python train.py --num_key_value_heads=9 --hidden_act="gelu" --norm_place="pre"
Each number is 50 + 15 x the weight over its row's rms, rounded and kept within 0 to 99. Layers, rows and columns count from 0. The size before them is the row's rms in percent of the matrix's.

# layer 4 MLP down, 576x2304, rms 0.0633, rows 94-142, columns 2016-2159
102:47 62 67 42 47 36 59 41 58 57 54 67 37 38 67 49 29 40 67 60 75 24 52 50 48 27 56 52 58 31 70 40 61 56 41 54 38 34 60 56 50 63 22 47 12 47 23 61 69 64 42 33 68 28 50 44 55 24 34 60 24 33 33 41 77 58 67 52 61 40 46 51 74 63 59 43 56 49 65 35 40 32 82 53 60 60 31 62 59 53 41 57 53 84 63 70 58 42 29 72 64 37 53 60 43 35 68 54 42 43 23 66 49 48 35 62 52 55 70 55 55 46 68 34 41 58 53 45 38 35 61 34 52 59 60 36 35 56 40 61 60 83 67 32
096:59 34 47 64 28 55 55 43 57 29 29 42 64 48 55 37 62 55 25 26 55 49 53 48 43 35 63 87 52 37 27 65 65 45 54 60 49 55 58 37 74 60 41 55 71 46 37 32 27 68 34 55 62 44 57 62 50 33 62 62 59 43 47 44 66 51 54 67 44 49 52 44 41 69 57 56 56 36 52 57 39 15 52 82 47 69 59 49 42 50 77 52 44 71 42 24 50 59 50 35 61 52 68 57 71 65 49 52 44 47 82 34 49 49 74 22 56 15 65 81 81 61 34 56 76 39 78 52 49 36 65 36 37 49 56 40 50 49 52 46 62 40 85 29
099:53 67 62 58 59 71 37 44 37 36 62 67 46 57 32 31 45 43 45 39 62 43 64 65 47 32 55 26 49 62 53 45 46 54 42 31 70 71 61 48 38 54 46 45 48 63 19 76 72 56 39 37 40 17 48 37 50 41 48 59 56 51 64 69 70 32 50 48 61 56 66 60 56 35 33 59 63 58 29 11 52 82 55 63 65 53 59 65 53 69 64 73 54 49 47 48 43 70 57 64 49 81 46 67 49 37 37 81 38 64 51 40 36 25 45 59 46 67 49 44 44 38 35 46 30 43 50 64 59 36 37 42 43 65 65 19 67 40 34 33 46 72 43 19
098:45 62 70 62 47 47 74 48 10 58 91 39 41 35 58 66 43 55 56 56 45 39 64 55 72 74 55 48 43 29 46 75 49 34 61 62 41 75 34 48 45 71 35 60 63 37 63 44 39 68 52 28 56 20 41 44 59 18 30 48 66 30 44 46 50 63 47 67 55 68 14 56 41 43 36 29 57 46 48 49 63 38 65 29 44 70 56 55 43 44 65 24 56 41 58 48 51 66 59 68 46 39 51 67 42 70 42 39 59 43 54 48 43 63 62 75 48 60 38 47 31 72 65 48 59 40 65 32 76 47 44 55 47 50 53 28 53 22 46 51 55 60 56 45
097:54 64 62 59 47 34 68 63 62 78 45 21 32 63 75 48 47 20 46 44 60 51 48 51 41 43 82 38 64 20 58 51 55 36 44 67 44 64 73 52 29 40 68 48 45 38 48 35 41 36 37 51 50 64 58 20 66 62 76 43 31 33 61 37 57 68 54 42 75 45 33 12 61 37 43 35 38 48 35 71 66 60 71 32 50 34 40 84 49 64 48 77 53 39 50 56 63 60 46 43 48 42 64 77 50 50 60 45 69 35 71 34 58 64 27 57 21 47 31 89 28 47 56 68 30 35 48 68 38 64 78 61 52 60 69 55 54 51 77 59 60 58 33 61
100:34 57 30 40 72 37 52 63 33 73 51 34 60 60 54 61 54 05 49 55 30 16 74 45 78 36 69 43 54 41 86 54 42 29 82 31 48 46 40 48 48 35 47 54 79 59 43 62 22 60 22 48 48 46 63 45 50 52 71 54 48 40 41 48 58 66 67 76 55 38 40 48 51 43 57 61 24 69 41 47 71 36 49 49 44 25 39 51 72 84 60 56 38 40 23 51 45 35 50 67 38 35 50 57 31 40 37 22 66 55 46 62 37 46 26 14 52 64 74 53 32 53 41 64 40 54 53 77 69 54 60 66 32 57 59 56 42 57 45 56 43 53 69 49
100:55 44 60 72 52 53 45 50 61 87 46 75 42 49 20 37 67 45 30 38 61 35 38 62 54 93 45 53 52 41 55 33 60 50 47 39 58 44 58 51 51 51 54 58 42 19 78 31 52 55 25 62 50 46 30 61 18 53 43 40 44 54 68 47 65 82 48 54 49 33 36 67 41 77 51 26 34 40 50 55 54 27 70 19 35 65 60 47 72 64 54 53 40 43 64 56 41 50 34 55 46 72 63 46 35 46 84 44 76 49 74 42 37 44 54 53 32 63 53 47 31 54 44 62 46 45 70 52 48 43 35 75 52 28 48 35 90 44 60 65 53 59 68 62
103:54 79 54 15 53 49 50 59 64 71 35 57 46 54 44 40 43 57 49 46 37 78 54 43 51 33 23 40 54 42 44 44 73 48 53 64 55 62 54 48 38 52 70 74 33 31 64 75 62 40 60 34 55 53 56 25 43 58 30 57 32 76 51 14 75 61 66 60 42 46 57 30 47 44 50 53 55 23 31 40 56 72 40 35 52 27 59 56 70 31 41 56 83 63 38 48 28 25 53 51 47 52 66 50 91 60 60 37 52 61 54 41 43 57 55 55 72 50 66 65 60 52 42 34 37 54 41 66 38 75 47 38 23 17 55 80 59 45 46 75 65 36 25 52
104:65 59 54 40 53 19 41 61 42 58 72 31 65 43 27 43 67 58 28 61 31 62 56 52 43 56 55 46 51 42 49 41 52 49 47 52 52 81 72 59 69 86 18 64 75 34 40 42 42 47 54 48 76 48 36 42 61 37 73 52 42 69 43 58 60 33 41 56 54 41 66 40 34 45 52 65 32 62 34 36 56 61 40 87 64 66 54 36 63 54 54 16 61 43 61 58 54 34 49 59 39 50 50 33 58 45 68 51 23 56 67 68 55 45 76 53 57 09 57 39 25 45 64 74 77 40 59 62 64 36 56 53 28 70 15 38 57 54 52 37 19 69 73 38
102:38 28 56 61 50 72 54 59 32 52 34 55 43 37 49 97 43 48 55 31 38 54 70 58 59 30 72 82 35 62 73 57 51 46 40 44 81 49 41 45 55 68 67 58 91 66 45 58 47 47 57 49 11 31 47 48 65 45 47 54 28 72 60 66 62 46 40 60 41 35 49 73 60 58 76 46 36 48 58 39 55 71 46 00 64 65 62 73 53 36 47 79 49 73 65 82 38 53 13 71 51 54 56 31 35 52 46 64 40 56 44 49 75 34 42 59 28 58 47 53 40 41 40 47 44 31 33 40 76 47 46 57 43 65 45 57 59 48 65 73 43 58 46 41
100:49 46 70 51 69 55 53 70 61 44 56 49 43 64 34 57 71 51 42 51 42 28 43 68 51 77 46 27 32 43 55 46 54 60 37 43 32 54 12 58 07 56 47 49 48 36 53 43 44 59 40 12 47 60 36 39 23 52 49 52 36 32 54 50 50 53 64 60 51 47 60 35 48 29 85 58 31 80 55 56 40 49 38 57 55 39 12 49 51 52 40 44 49 60 39 57 67 58 62 52 43 51 53 33 61 76 58 70 46 66 41 52 62 38 45 48 41 78 53 73 60 60 59 51 60 48 39 62 32 57 28 18 34 70 21 55 66 40 43 43 44 41 55 58
100:42 49 25 95 78 60 62 36 51 47 65 33 36 73 18 65 85 34 80 27 38 40 59 48 39 63 30 54 60 81 29 57 66 67 61 60 65 39 42 35 43 31 36 60 53 47 39 45 60 53 54 78 35 51 54 68 41 55 34 40 56 88 50 46 41 23 82 40 63 50 37 61 41 42 33 45 69 66 44 52 43 51 77 55 67 42 69 55 04 49 65 38 29 54 82 48 65 53 37 47 38 65 58 35 51 51 49 53 66 62 39 33 32 47 31 60 53 56 56 50 27 49 47 63 52 24 43 61 57 13 44 59 54 55 41 57 28 35 09 57 50 38 54 32
098:63 41 42 33 46 49 20 55 34 68 45 31 48 71 55 34 51 89 43 57 72 63 50 43 43 23 60 46 44 52 45 33 23 32 43 57 48 51 63 66 40 31 42 47 56 43 71 25 52 45 42 07 48 63 34 52 40 67 52 37 37 52 55 35 79 36 63 81 54 30 64 50 60 64 25 57 46 59 59 40 84 54 42 38 73 50 57 55 46 76 68 34 42 46 59 66 49 45 51 30 55 44 57 69 29 60 47 61 45 58 71 39 59 43 56 49 55 43 36 53 64 59 56 48 71 60 40 25 18 39 50 29 55 40 65 77 38 24 75 38 76 32 56 71
100:46 36 44 47 57 67 59 43 48 37 64 40 54 73 46 60 45 36 58 43 25 60 67 42 58 37 50 42 42 45 46 66 66 40 58 60 49 49 59 38 59 45 43 65 60 44 57 31 52 52 60 89 78 73 71 34 36 39 70 44 61 40 52 36 39 43 52 77 56 55 68 68 32 60 53 24 34 50 67 54 71 84 38 52 58 55 49 49 41 70 61 60 57 52 39 60 50 31 71 40 66 48 62 64 62 74 80 62 55 40 58 60 52 47 72 26 45 31 37 60 56 61 58 52 38 65 33 49 51 36 21 42 55 35 39 29 63 33 63 59 40 41 44 56
099:56 60 63 35 62 42 66 56 45 61 54 56 77 60 64 59 44 93 42 51 80 58 64 48 30 76 48 46 31 54 42 48 71 49 33 54 47 53 59 49 59 37 14 51 45 48 71 50 28 55 24 66 49 64 54 63 66 43 57 57 45 25 78 45 35 12 49 75 62 60 52 61 08 62 68 62 52 53 69 49 53 30 44 72 56 55 24 64 59 38 56 63 41 63 37 51 48 61 61 68 41 72 43 51 67 42 60 30 47 35 26 41 54 56 42 68 28 22 30 56 66 38 31 25 52 31 67 66 17 55 40 57 36 43 65 61 39 31 39 59 51 79 62 40
101:58 68 57 48 76 81 36 48 57 49 56 73 45 28 31 54 69 31 81 24 65 40 49 50 66 61 29 42 57 67 44 46 67 63 52 51 59 35 39 11 57 28 52 52 36 74 50 51 41 38 43 74 52 97 40 55 48 60 54 40 70 34 41 70 32 49 33 47 60 47 35 63 61 59 50 14 31 63 75 29 51 47 46 54 57 68 63 47 63 44 57 32 41 45 65 63 41 59 62 34 61 35 60 56 66 63 31 43 61 31 50 50 46 60 44 36 38 26 56 71 21 59 66 49 65 45 38 39 56 48 41 57 59 48 38 57 67 50 53 35 36 61 42 47
099:76 66 64 38 66 76 40 57 31 25 51 37 52 38 52 38 80 51 74 77 82 29 75 51 48 29 38 60 46 36 58 44 63 47 72 29 72 35 24 40 38 53 50 53 64 56 59 32 30 52 58 29 60 48 50 25 78 46 65 59 75 54 63 65 62 62 37 71 38 43 36 51 44 63 57 47 62 65 35 49 66 71 37 75 57 49 60 73 37 37 53 59 89 47 42 13 49 28 37 53 69 79 48 25 25 52 26 42 59 57 46 41 61 71 34 52 44 62 35 57 57 65 52 54 63 44 62 46 64 64 60 85 52 41 27 45 62 46 50 50 46 48 63 54
101:57 59 49 45 80 34 29 60 57 51 66 48 66 36 64 86 72 44 57 44 65 59 61 61 59 33 72 48 44 39 78 64 63 69 47 57 49 55 24 56 53 51 46 79 48 63 33 38 79 42 47 53 45 53 42 68 51 61 25 71 43 66 63 43 56 35 57 43 59 59 46 19 34 43 55 32 47 61 50 63 49 72 49 63 65 54 73 53 48 50 46 07 34 64 47 44 26 44 37 66 44 47 62 29 39 63 41 62 52 58 58 48 68 31 67 47 42 40 37 65 51 38 34 52 25 84 24 51 55 52 34 33 39 39 77 55 42 60 84 48 51 43 48 70
101:77 56 36 58 44 81 45 60 34 51 72 59 50 68 25 73 61 45 69 64 47 45 57 51 70 66 64 60 46 63 80 64 47 55 60 74 80 45 50 50 47 32 32 32 72 39 33 43 64 53 49 32 55 36 67 47 50 23 48 53 56 45 31 53 60 33 35 64 43 37 66 59 66 56 74 18 52 60 58 42 42 73 36 77 63 67 16 16 91 74 33 38 48 62 53 46 49 54 57 39 46 06 51 61 29 55 34 33 48 48 19 51 54 50 56 50 40 23 39 44 36 41 47 70 63 52 44 59 62 54 12 56 56 74 49 33 44 27 60 25 48 31 56 32
099:27 35 59 64 58 43 36 40 58 42 31 06 51 60 24 38 51 64 36 44 29 78 52 43 62 54 32 47 52 61 48 72 72 57 58 50 42 60 22 53 43 66 37 83 47 34 54 36 62 46 53 67 39 51 60 37 74 61 59 40 63 47 79 59 33 51 42 51 41 78 56 65 69 56 42 35 37 34 46 37 49 13 45 61 55 82 45 69 17 55 36 66 29 23 42 45 39 54 13 28 53 62 54 50 60 66 68 52 19 40 40 68 47 45 32 36 37 74 40 34 65 26 44 25 97 92 42 70 56 80 32 46 68 50 58 61 40 33 55 56 58 55 35 53
098:52 51 52 62 48 22 41 66 62 20 57 56 50 39 70 15 43 41 68 65 63 54 59 46 61 44 35 19 52 31 40 58 45 58 64 50 55 28 45 35 69 37 60 42 49 79 31 34 37 90 85 62 77 46 64 37 62 13 58 29 49 64 70 67 54 37 58 46 59 70 52 44 56 53 46 45 36 23 67 72 40 36 41 41 74 27 40 64 44 51 25 50 42 72 59 42 36 59 63 38 66 82 61 29 49 50 36 57 63 74 66 16 43 38 51 53 65 54 83 49 47 45 39 39 79 60 36 36 66 50 37 64 59 51 66 41 30 55 36 59 51 44 50 68
100:54 30 65 61 59 55 29 29 47 80 47 55 60 37 38 40 68 62 63 47 40 32 67 61 18 60 56 34 72 69 64 70 66 09 56 51 26 45 88 55 44 61 25 54 62 46 56 36 69 65 60 40 46 60 46 56 43 50 56 20 44 51 52 59 67 57 68 47 69 67 47 39 67 48 63 52 58 40 50 32 34 47 42 64 65 28 28 43 59 60 61 46 50 46 70 64 41 55 50 40 50 51 15 63 66 51 61 41 19 44 52 57 45 46 64 85 49 23 49 42 64 48 85 23 76 37 28 59 61 34 57 53 33 45 66 14 37 63 52 66 60 89 53 21
099:51 49 47 56 45 41 22 57 29 28 45 65 46 59 40 33 09 35 40 44 63 61 45 57 39 62 60 81 82 64 23 36 55 62 38 65 56 22 55 58 26 51 55 68 51 46 63 46 47 56 44 31 31 62 39 49 28 73 53 52 32 50 56 50 26 39 52 26 67 84 36 58 45 58 58 49 10 54 65 37 30 88 35 59 59 42 54 67 43 60 56 45 62 30 36 42 46 59 68 47 23 50 45 55 50 44 72 50 66 42 13 78 45 34 23 52 38 54 52 27 63 07 80 64 59 51 34 67 39 47 66 60 70 56 61 26 47 54 50 56 32 58 86 61
100:44 50 57 39 53 59 14 42 57 62 34 23 47 52 47 69 56 27 28 58 33 82 52 64 34 43 57 25 85 44 48 45 52 48 40 40 63 62 47 63 38 52 40 43 62 50 49 52 52 30 68 63 48 29 34 52 67 48 61 45 26 58 69 67 66 42 77 16 83 31 77 59 67 58 84 25 37 81 56 53 65 49 58 58 29 42 73 35 57 39 29 62 57 33 70 52 55 53 80 50 30 65 60 47 70 53 77 53 62 58 69 76 63 53 12 66 47 70 49 68 64 42 69 00 36 52 74 49 53 49 63 58 74 76 58 50 56 50 66 57 42 44 62 53
102:50 52 53 61 43 40 63 55 58 46 44 37 51 20 40 42 64 40 53 53 53 44 36 34 58 42 38 52 72 34 52 81 59 53 76 54 28 50 46 61 68 47 66 69 49 24 46 62 79 47 62 42 49 99 46 67 48 50 43 60 54 93 80 19 68 49 41 26 60 59 41 47 72 75 67 58 35 18 58 43 57 57 73 46 44 79 42 54 62 57 68 59 43 62 48 54 28 18 51 38 43 73 23 49 24 37 48 43 34 68 62 51 64 45 27 40 74 49 34 23 53 72 53 42 33 72 63 44 23 57 67 61 69 49 36 47 68 59 57 41 60 58 53 74
099:78 37 47 68 57 31 37 47 68 27 38 50 39 41 41 27 49 69 83 41 27 46 46 52 41 39 27 76 46 53 30 47 37 60 50 37 59 75 52 53 53 66 63 25 64 51 47 61 56 63 27 48 51 63 65 41 55 29 63 40 57 49 71 37 21 44 45 72 51 43 66 47 56 51 45 35 70 42 31 47 78 46 86 37 31 60 50 82 57 59 64 43 50 86 64 43 70 32 49 47 45 40 42 57 14 72 48 32 59 58 69 63 68 91 65 50 52 99 61 60 63 35 57 32 66 16 18 66 92 65 52 47 42 57 70 35 42 40 40 31 51 69 45 40
101:50 42 35 45 57 45 68 37 38 36 00 65 49 38 52 13 69 50 16 68 45 72 59 73 67 56 46 50 41 57 50 44 48 54 56 44 23 33 34 33 34 89 41 48 41 17 55 44 69 51 62 76 66 25 60 53 73 39 59 68 46 52 31 57 86 48 26 45 60 36 43 70 65 40 54 52 36 65 28 30 57 75 50 33 35 52 28 55 70 49 48 47 73 50 35 28 33 15 50 34 29 48 48 64 47 80 62 26 33 67 21 36 43 46 76 34 24 37 25 35 50 30 40 47 59 46 57 60 59 47 45 47 67 47 47 56 55 84 58 40 72 41 55 51
094:32 22 44 46 46 50 37 73 26 62 58 26 67 29 40 60 33 40 43 32 58 48 72 74 55 29 63 61 41 36 52 45 51 47 59 69 35 26 73 75 71 55 41 48 40 80 91 45 63 69 38 67 57 59 41 57 27 44 60 40 27 27 42 46 37 48 34 62 80 27 40 41 45 45 48 50 20 62 47 53 65 43 32 41 59 63 54 64 87 67 66 78 49 45 49 32 61 37 56 49 73 80 49 68 59 49 38 61 45 65 70 44 75 50 71 45 51 50 38 55 38 62 45 49 29 33 65 51 52 53 69 48 38 79 52 38 38 61 24 28 26 44 48 72
099:42 47 41 41 47 42 43 36 59 53 47 59 51 43 70 49 50 59 53 38 53 63 49 59 53 33 44 48 46 28 18 61 42 55 29 73 45 79 46 40 53 48 58 61 49 62 62 59 52 47 39 25 45 62 36 66 40 27 33 65 50 62 20 34 08 39 41 41 56 63 59 41 63 43 58 56 25 71 45 45 45 42 38 63 67 56 53 48 60 44 28 35 59 57 42 56 42 64 56 61 48 42 39 52 47 39 69 42 37 53 60 53 35 42 31 46 21 73 00 42 99 60 63 25 68 49 59 70 38 40 54 45 48 39 81 55 57 51 43 52 41 60 57 37
100:52 59 73 44 58 68 62 62 50 32 50 65 71 49 48 64 19 48 41 52 43 67 50 40 34 45 50 37 48 46 56 45 45 52 50 52 19 48 36 50 69 64 65 44 38 35 63 36 36 62 34 49 59 46 46 24 50 61 71 50 66 67 32 28 47 80 76 27 26 53 36 42 45 42 52 54 42 35 36 46 63 32 43 77 34 43 31 75 79 53 72 71 58 44 39 84 49 15 63 46 40 53 57 40 46 13 82 31 43 49 75 29 70 73 38 23 58 64 44 61 61 57 60 47 36 51 72 70 42 50 53 36 35 70 46 28 67 32 39 63 42 67 56 52
101:30 55 43 81 34 48 58 30 38 59 59 46 40 52 22 57 75 38 42 75 01 47 38 51 43 89 70 49 54 56 50 31 36 57 44 41 50 55 57 52 46 44 67 53 64 30 45 44 55 69 64 30 63 47 54 39 73 51 65 73 54 54 44 32 65 33 60 42 48 69 49 44 70 52 42 33 41 48 50 58 54 55 71 63 66 56 71 13 10 59 44 62 64 70 77 58 49 48 40 40 47 22 40 47 33 39 45 47 51 45 50 59 58 30 54 82 43 68 50 64 32 37 30 19 33 53 42 67 44 52 47 57 64 48 39 42 58 51 59 45 56 65 44 35
105:38 64 39 69 48 42 59 63 12 50 43 47 65 58 34 00 59 54 25 91 42 66 25 46 72 74 49 59 42 25 48 25 56 21 56 29 27 57 67 62 70 39 11 67 56 77 67 31 51 45 51 51 51 53 48 40 71 66 73 63 18 57 47 57 83 53 46 53 58 47 37 32 34 46 51 47 68 53 40 47 38 35 40 39 23 65 41 47 66 47 53 45 68 17 55 47 75 49 54 67 58 63 44 55 56 42 38 59 38 50 54 30 53 45 60 55 58 53 52 47 21 36 27 47 50 65 49 68 68 56 14 35 39 42 49 34 12 49 64 33 53 44 43 25
103:60 63 45 23 22 28 34 27 73 71 49 52 47 60 42 57 37 42 61 47 55 20 44 63 52 45 46 47 41 42 20 41 46 48 23 67 59 59 61 73 41 83 69 25 52 53 47 74 44 54 24 45 54 52 66 52 60 70 83 61 63 58 50 45 54 48 45 57 61 48 29 47 67 49 26 42 29 38 37 45 48 50 38 46 64 40 68 48 37 62 50 70 53 29 12 27 18 45 57 26 30 64 48 83 38 55 72 46 63 45 56 42 46 71 53 41 49 39 57 50 54 29 72 70 50 81 37 54 44 45 71 55 64 32 39 59 55 38 62 10 51 49 61 52
098:57 38 47 57 39 62 51 46 55 73 41 66 44 50 33 61 50 49 20 65 55 27 61 48 59 33 49 70 50 57 57 35 47 49 42 37 18 69 56 50 37 59 49 51 67 52 38 43 37 22 62 64 57 40 45 42 51 27 47 45 63 38 78 51 30 30 64 65 56 37 53 47 85 55 68 41 67 63 66 27 13 71 39 31 75 50 49 34 55 55 30 47 49 36 46 46 65 58 38 23 63 13 55 43 53 36 58 71 71 46 65 56 44 49 34 46 51 57 67 66 65 46 62 49 49 55 76 33 37 30 38 09 58 42 35 56 39 55 56 69 45 77 28 57
101:47 57 69 69 71 64 53 60 08 48 88 68 71 67 51 10 46 42 61 58 66 54 31 40 57 70 18 58 54 35 42 35 38 61 71 85 28 53 62 76 55 40 52 46 34 26 74 42 57 38 41 64 44 34 74 40 64 42 33 52 41 32 60 44 33 50 50 46 64 52 42 39 46 38 34 65 28 39 66 54 41 45 54 43 39 57 54 24 62 53 36 41 65 44 37 68 33 50 60 43 60 50 58 39 62 36 37 26 65 64 66 43 50 48 48 56 35 72 36 58 36 31 36 53 30 48 48 56 11 68 66 42 21 50 28 80 61 61 70 51 60 35 48 30
099:73 49 49 63 56 45 43 30 46 32 46 32 52 55 61 45 57 42 40 68 51 30 51 64 43 40 66 79 59 49 40 47 58 47 42 50 49 60 57 59 62 33 48 62 22 50 45 66 20 33 65 32 39 49 77 33 67 26 64 35 66 58 47 66 36 76 45 63 55 56 41 69 24 63 65 71 51 48 49 69 52 52 47 61 50 54 68 61 42 72 37 38 36 61 70 47 66 58 49 40 49 57 27 54 45 36 46 26 50 28 59 46 56 42 42 43 63 50 66 45 36 38 48 06 55 33 43 55 55 65 26 58 63 65 41 70 46 71 51 69 55 55 44 44
098:45 63 67 58 50 60 30 46 66 49 63 57 31 67 43 43 54 60 21 67 65 41 44 48 40 60 64 61 63 38 37 38 57 44 76 58 61 37 33 25 59 60 31 43 44 62 35 69 55 43 38 62 38 37 51 49 44 45 56 58 35 91 68 65 69 48 41 64 66 51 37 75 28 86 41 41 55 58 68 66 33 54 63 39 53 35 48 51 66 43 47 57 55 60 34 53 48 45 17 56 25 41 70 62 37 38 61 41 35 40 26 43 45 49 65 56 52 51 74 49 44 37 53 63 41 47 49 25 59 62 66 49 61 77 49 63 40 38 52 42 47 29 63 52
106:54 65 46 52 60 64 48 96 30 50 52 53 50 40 60 32 42 40 50 38 72 64 36 26 47 72 42 69 42 49 62 68 27 48 65 20 57 50 44 35 37 52 48 56 50 50 74 37 54 47 41 38 66 94 59 62 48 40 30 39 79 49 60 59 80 53 66 43 31 42 50 20 44 69 42 43 69 67 54 45 70 31 77 59 53 61 47 50 57 48 51 31 25 53 60 39 59 45 55 40 58 40 51 75 17 53 31 71 55 21 56 66 76 39 51 38 42 44 62 81 53 51 60 52 45 63 55 44 36 41 56 45 27 63 52 48 42 52 61 33 50 39 63 49
101:73 37 47 67 47 44 50 64 57 65 49 40 73 51 69 96 53 43 54 55 54 50 56 66 51 32 49 37 48 59 20 51 56 38 60 58 17 61 38 43 52 60 50 32 44 59 39 61 40 75 61 44 36 41 53 50 54 43 58 45 62 41 55 64 50 57 60 36 57 70 50 26 25 47 77 58 39 75 49 39 72 49 76 38 51 71 42 51 43 47 38 57 66 44 55 67 66 59 43 24 46 34 67 59 57 40 37 68 27 45 39 35 60 44 46 62 46 37 42 56 73 34 55 53 43 42 50 54 87 44 51 45 35 93 16 57 46 58 67 49 45 56 41 54
099:59 43 68 63 67 49 49 71 26 42 33 56 27 51 79 56 58 47 31 49 79 54 59 50 50 45 36 61 30 61 57 29 47 39 20 41 39 40 34 68 63 77 45 41 33 68 76 49 50 39 48 56 52 45 55 54 32 63 62 51 39 51 51 61 51 53 55 60 41 68 86 41 54 68 57 29 29 43 58 52 55 26 46 46 49 49 66 63 48 17 37 49 72 53 36 59 43 43 38 42 36 43 70 58 54 05 29 38 71 72 47 43 59 46 68 71 46 56 69 44 69 51 58 44 38 45 48 38 46 54 32 49 43 51 25 52 09 73 32 56 51 36 46 48
099:46 32 63 30 61 58 56 55 43 36 12 54 50 50 29 46 37 41 42 46 47 61 50 49 46 53 59 62 45 35 44 78 35 55 47 52 74 31 64 73 41 41 69 54 19 61 54 35 22 29 18 92 51 48 46 67 57 65 25 46 51 34 50 46 33 40 55 62 49 52 59 63 55 48 51 40 49 57 55 74 64 41 43 48 31 51 71 52 47 32 51 79 61 30 40 66 46 60 55 39 34 35 51 54 52 76 67 60 39 57 30 58 51 70 76 03 42 52 46 00 72 58 52 37 57 69 44 58 42 64 28 45 56 34 62 79 57 29 50 64 39 59 20 46
101:73 48 52 36 80 40 32 72 37 55 64 45 27 46 20 47 31 36 43 56 56 50 71 61 66 33 31 35 40 59 49 89 54 49 70 31 74 47 91 46 40 53 20 53 40 43 26 55 37 37 47 51 60 61 57 47 48 54 17 38 40 73 28 54 51 46 31 60 34 26 47 40 30 33 29 44 34 31 62 35 50 19 88 38 45 65 65 49 37 85 49 27 58 77 39 78 52 39 52 42 43 39 57 40 46 50 62 22 52 52 61 36 40 55 88 40 59 38 26 61 43 59 40 69 59 44 59 49 51 56 37 44 60 32 48 61 46 55 65 57 64 63 51 54
100:59 51 46 66 46 46 48 45 05 56 43 40 54 54 53 39 30 29 46 34 36 55 28 32 68 58 40 60 52 71 59 48 67 68 22 17 31 32 81 36 55 60 61 64 60 57 35 56 59 73 79 38 57 66 58 51 51 41 88 44 34 68 96 59 40 61 39 31 22 43 68 41 47 47 51 64 30 32 49 42 43 44 59 73 53 57 50 58 55 52 52 55 50 63 52 55 39 15 49 61 27 58 75 48 72 55 94 37 31 34 43 69 38 34 37 64 57 69 40 56 40 57 72 09 49 41 45 58 50 54 82 68 39 39 67 43 79 61 68 74 48 45 98 34
100:91 20 58 66 62 64 51 71 65 20 57 31 36 48 40 36 57 43 22 35 50 50 70 50 31 35 77 53 57 40 47 42 26 61 33 44 51 12 68 60 48 22 51 68 44 33 63 67 44 53 54 74 56 41 48 51 72 45 80 27 70 45 61 64 19 41 37 16 54 47 56 35 51 73 61 52 47 50 46 47 41 57 26 63 63 73 32 65 51 63 45 41 50 46 33 39 60 35 39 63 56 46 36 22 42 46 75 62 78 51 27 72 43 48 71 50 20 55 45 40 45 53 54 44 66 45 51 74 72 59 42 52 63 32 57 39 40 29 46 58 57 44 57 82
104:34 51 39 52 56 48 30 65 49 77 42 50 54 84 55 60 46 40 58 61 57 39 49 48 13 26 56 56 46 43 48 57 51 73 48 47 53 52 68 60 55 50 56 65 40 44 57 45 42 30 76 27 36 01 50 44 61 75 60 66 69 52 40 61 56 48 30 51 47 35 38 83 51 33 37 59 44 27 37 40 58 40 76 75 59 57 30 53 25 34 38 44 40 31 53 58 42 56 33 64 40 48 41 33 87 51 52 26 42 30 50 27 48 37 42 57 36 58 35 66 40 44 52 31 55 67 42 52 63 60 84 36 56 88 64 66 55 53 56 44 36 60 54 80
096:72 29 43 54 58 23 35 35 47 75 66 28 54 67 53 52 32 42 28 42 64 81 55 47 48 69 55 49 68 54 64 49 58 50 90 47 23 63 48 63 73 34 30 52 34 55 38 53 50 44 46 50 39 57 18 22 58 19 65 69 34 13 40 38 50 47 38 51 50 44 50 55 64 45 46 54 58 59 40 18 65 61 48 38 78 21 57 81 41 11 50 73 47 49 53 84 36 61 67 42 37 78 37 55 39 25 47 85 49 54 21 56 63 88 22 58 52 47 30 67 54 77 63 56 60 67 71 59 47 72 63 37 38 25 47 44 62 43 20 36 68 67 41 26
101:42 64 40 49 44 60 45 51 54 50 38 50 38 48 61 70 30 77 29 58 46 33 36 93 57 54 26 84 42 72 58 53 32 50 47 42 40 30 31 83 74 31 86 39 52 42 68 60 35 63 69 68 56 51 63 55 47 25 68 39 79 44 56 82 41 43 59 42 74 30 51 47 57 73 63 74 65 52 72 27 68 48 37 61 68 53 29 52 44 32 70 50 59 29 68 33 51 42 62 57 56 62 29 76 22 40 45 76 33 30 49 53 10 56 67 48 57 75 49 52 58 67 57 62 63 35 55 50 17 53 33 33 43 58 60 58 78 44 48 29 49 33 16 30
098:64 52 67 39 53 44 46 81 55 71 71 64 75 83 49 29 33 49 13 54 30 40 72 41 22 77 46 50 44 40 72 47 46 88 73 62 35 54 45 45 30 50 60 42 28 59 40 59 64 38 54 54 48 42 38 49 39 74 52 17 55 48 51 68 50 54 58 37 47 56 67 32 64 68 53 36 67 62 40 60 44 36 52 54 70 57 70 63 76 58 43 76 43 25 59 62 45 62 75 39 69 55 36 55 51 54 56 32 40 48 64 44 75 54 55 56 28 58 45 78 39 53 72 75 35 48 30 62 32 45 61 69 42 53 52 56 61 38 69 40 39 47 55 35
103:47 34 37 57 34 27 59 75 57 35 57 45 42 55 61 32 34 48 14 32 46 80 40 72 54 63 31 31 62 50 56 91 30 48 41 38 54 58 38 37 12 44 42 60 37 61 38 45 29 45 71 55 50 67 48 43 54 38 51 59 46 46 41 63 70 52 61 51 45 60 79 70 51 62 56 51 77 77 76 43 56 46 64 65 55 80 57 42 71 61 54 25 67 41 66 48 63 38 37 65 21 60 61 46 64 73 62 55 61 46 61 47 49 15 47 58 38 71 67 56 59 48 38 49 60 56 50 75 57 58 50 74 78 47 42 67 61 42 27 48 33 10 68 66